Each number is 500 + 50 x the weight over its row's rms, rounded and kept within 0 to 999. Layers, rows and columns count from 0. Numbers have three digits each. The size before them is the row's rms in percent of the matrix's.

# layer 5 MLP gate, 320x128, rms 0.107, rows 160-181, columns 0-127
094:470522497531508550474484540535592536495497535502472498468525409439463499514477470392444509446444524458443407524537483542416511490582504496527537498456452570569597554492519444532476436487560348532525478574428471508416473613506456572470606518464553501501519467533470498524554544576450439567539481410413513478418549539564515487464450524491560462609497450575534546579445494468567501521530
101:530503533538484556511512526492497576545461485500571541538499549441382454472500424428373464585531546494476501588468538525449502515493470487366562504468531473483387487549529437541441616588537471480481548510529511489519425470528497545550503616506533493466523518621480471557448471474495603486481458498567472471500494465415477513479487590569563438500507451465619558482565442462530523493579
100:453456428481448460505450521519493545494508468532457610527528471530467460487572493548514429388484498486462539526530477467490497522406543596515520499554452495594571480551586564433463486531408445546519552491531488450517475552519526565492506563530484495545483449460529532508524483645483441442399449616502399551489573467512567487438417523538504512494386471540468488546494512372494517606553
113:435508537555506531484478576451441617445517444520426565526438525508504433471542437507566463448507502435532530534445539436582523607559444552519526538475388482482459499429497468505536547498439434495460550480461502518538588375484545528458596584547501433499538447482539498546466446582536589506378457460581555489500469540541568497476473511550499427384465451446442495530483497446480503503538
101:518536489561530461491550599562436483480464499453528521438458513526511484490437409458582380450519475533469528592517417589505466539541517562521561521483454509557469474535396431535492473557482481503418398498468526450548536509422532420548366566530565472524382481547459475508467553515498557559473474485462503444433537397409563522515516498488525511456469464486484423426528489467498588493595
105:589629489472604510507445577461545511513484438465472523544459548477534566474435463420471437465535450478500511540481444598512493566459479463485521515509424481423495494404434512555522404542520516480514501491507484515506601447550548530576540499529457428383487495438533511576496495584474494523491519538494519565517413493548512590546537400507495492543387459470432377460485486418456446458569
095:580536514542552540476473541410511538570551476534450512567517448506425535394483544433526464424461437380530534576561482533502380527438470586487445545468510446466607544473556545484489442537462457451563464485583455537613505447539540479534530555512553552512464447522429561490522534545498500519504419460510535500599456510440627442472498532503449471424467528543449587499557501472524489461543
097:508502506388348456602479505457577543502514431473428565430513445532510438484438600495465453457472506503508461532527523536519588531470553485586567414557570401524497523423578575571421567595480464520510478434492384560535512583488541503524521468503501529411528463455495510536534468564498567496495514513497562562466543405539491524455549488419491489556487573521530516545476548520562512514496
087:509510382586456508489493590492552431555605503516417428550447401549363581482506471433463501515504507496454399462473566499377432445442510545507507454504443537479517513524530446594525489421557504460468537571511510454401517467533479448545428589479495476453479508446566479446493514599502564547503439506479540518450495487484485455493405526560502523481603497542552487478437544500494479432509
109:525561614478513522516473500414509434481511455409472378503516579568551476472476500499549437439428493472501557526538517475490572536497538524468510517543454435481499401430485436461436470520430468506440547487505513498487593539530438481526506397459448520479533465465433593558476573433510599411421531508494468516499561345462533417569499547483477411475438476473489480461526500373491519477490
121:471523598473547548513483566532439543562468460586519576470515426647533402436472521495440437587468379509514475470427543548517485566480467512394542373518483429514504483556503508563498584510473407476523452575553472541406527524490467441531504479553503440515546420564465531526463509491498552468466514613580443480464459490434572493512500441537489433559463514498454498504522521454506439541512
090:567487477517494557562456497515463436456564585551461489494474472511548565579491541554551557487468517489479493417506551465454476498566493476469521540483566541428419481466616518530531514489511525561508576483537527478402472549517538498460601473521501498498516504395416542560564456566496488424441510428475531507434506634526427419450565506508373475523445473537414443467534509425377429527446
088:584520498464533521567495544462532505455573538448525460452564549436476598610583527596524479476521514495451442452535575532466552532526458433390491492525451559396512512476544436464410477444495503558597533586569492407471428517485463519497468560563510460534484480438449525582520437439487453499441481522581504537517569496492444390485488444463512468453500558510501482570482550548578503618536
088:564411525508530572430455431489492468461465475547394490505544551643476502482467478595454473472443453469426491454458467463472469531499468529543514420416462498558531482518494613585498498566536521471523520555502494494501542449586465508614470541574467545557469449567555432557451491556392405521505453553548564568472535498443477502529531469614436469516469525463446491575505548466565438469548
093:572530603484505551531561456476467550463442458473427478556493544520508556472534498490459435469483324435426455473440496455497461494486448487488508451486421504444526360453503481456410532594425482521555599492479484551468509551595472518451469525502514559470452496551590427516574484562363468477497445520420467514525547489417487474410506456498502549585467505489540431520475487479516460501557
102:583515506475466545601458486403555433500470493482471460532416477599517509509565552472433456583493518424559578604463588503421497503543462525515424474534481496455493415566485470560555485478504593526451439516411595532549497500465469481421573449458507546463467508433495564460514495548517508565435475503468444413444476409512597577537478445517526579432528558538486435420542501533500555489483
096:494581466463550539460481497474442526563447463443566424416519441548519482506585431461483513454420533486394579533480483540476530539501571550438556540510460463572576504498594408485519504496411480486579493498570505562475566570616420403469524546537465545442528460437571524584510611481515495473490530530480484454518458412499520536507568476465595552478446531493459455499521418487597470487459
105:504446444530534495495550430449477566560411547474447495424581544449637468453559492444403467545483534436494522533534496486497509465440500586431530548543448424514537539451550567485554471516464502385541486468500422480537512517503581317512515524545496513458507496479541456589558551486473551465479474566541513518557483531435517462455483464447437579559398538474478388527548484432482484505497
093:539482485484546519480563514457563520485442444517468502528444441514521476471591502529511475507407480513521526548490616507425474461433474498365429542445486571475623605509533384556552427511440585537527458435442464447457524525484491415555459562551523506492518527442527503538521528604578520473486500559583432459509567463481581490422466419525549420408454480469530510449522420481490483523510
096:448419457446487482470501519480527569587556445540446490334468439395586508480534470438523562524475494432481507469529529492483553407525481491543495488577504539484457509507454461489528423548523445430600467546452417552516508505573450443535436483516437462517560427553444513592532531499507487507533416426559443517479453466522479465590407452508546536476500563554558565573485478569587433459465
102:522441554548532529511461568473442413508464556530521483534454485568554464431424550447516533524574541480484479526485548419525476435549398412519470426493422464587517523494519544669525472519562518468547512506512493531458474566580520551470600508523505540516565596512453542587461518500475461591495419463574494480495505547471507588512533541501542442401553526365461496530441421455517532504499
097:357488567446502458553524485497600417562531589550519563557502492417526493447424505526512546484490495454548488528393557526473558460511610458541477586519447450536548602514418482573532470458455487526460555528510512549478454518420457474498387468457502440565552483496497542478506521506524470523517458523565472486492521557426448491543533487435419407589516357523477505524486496501463544488396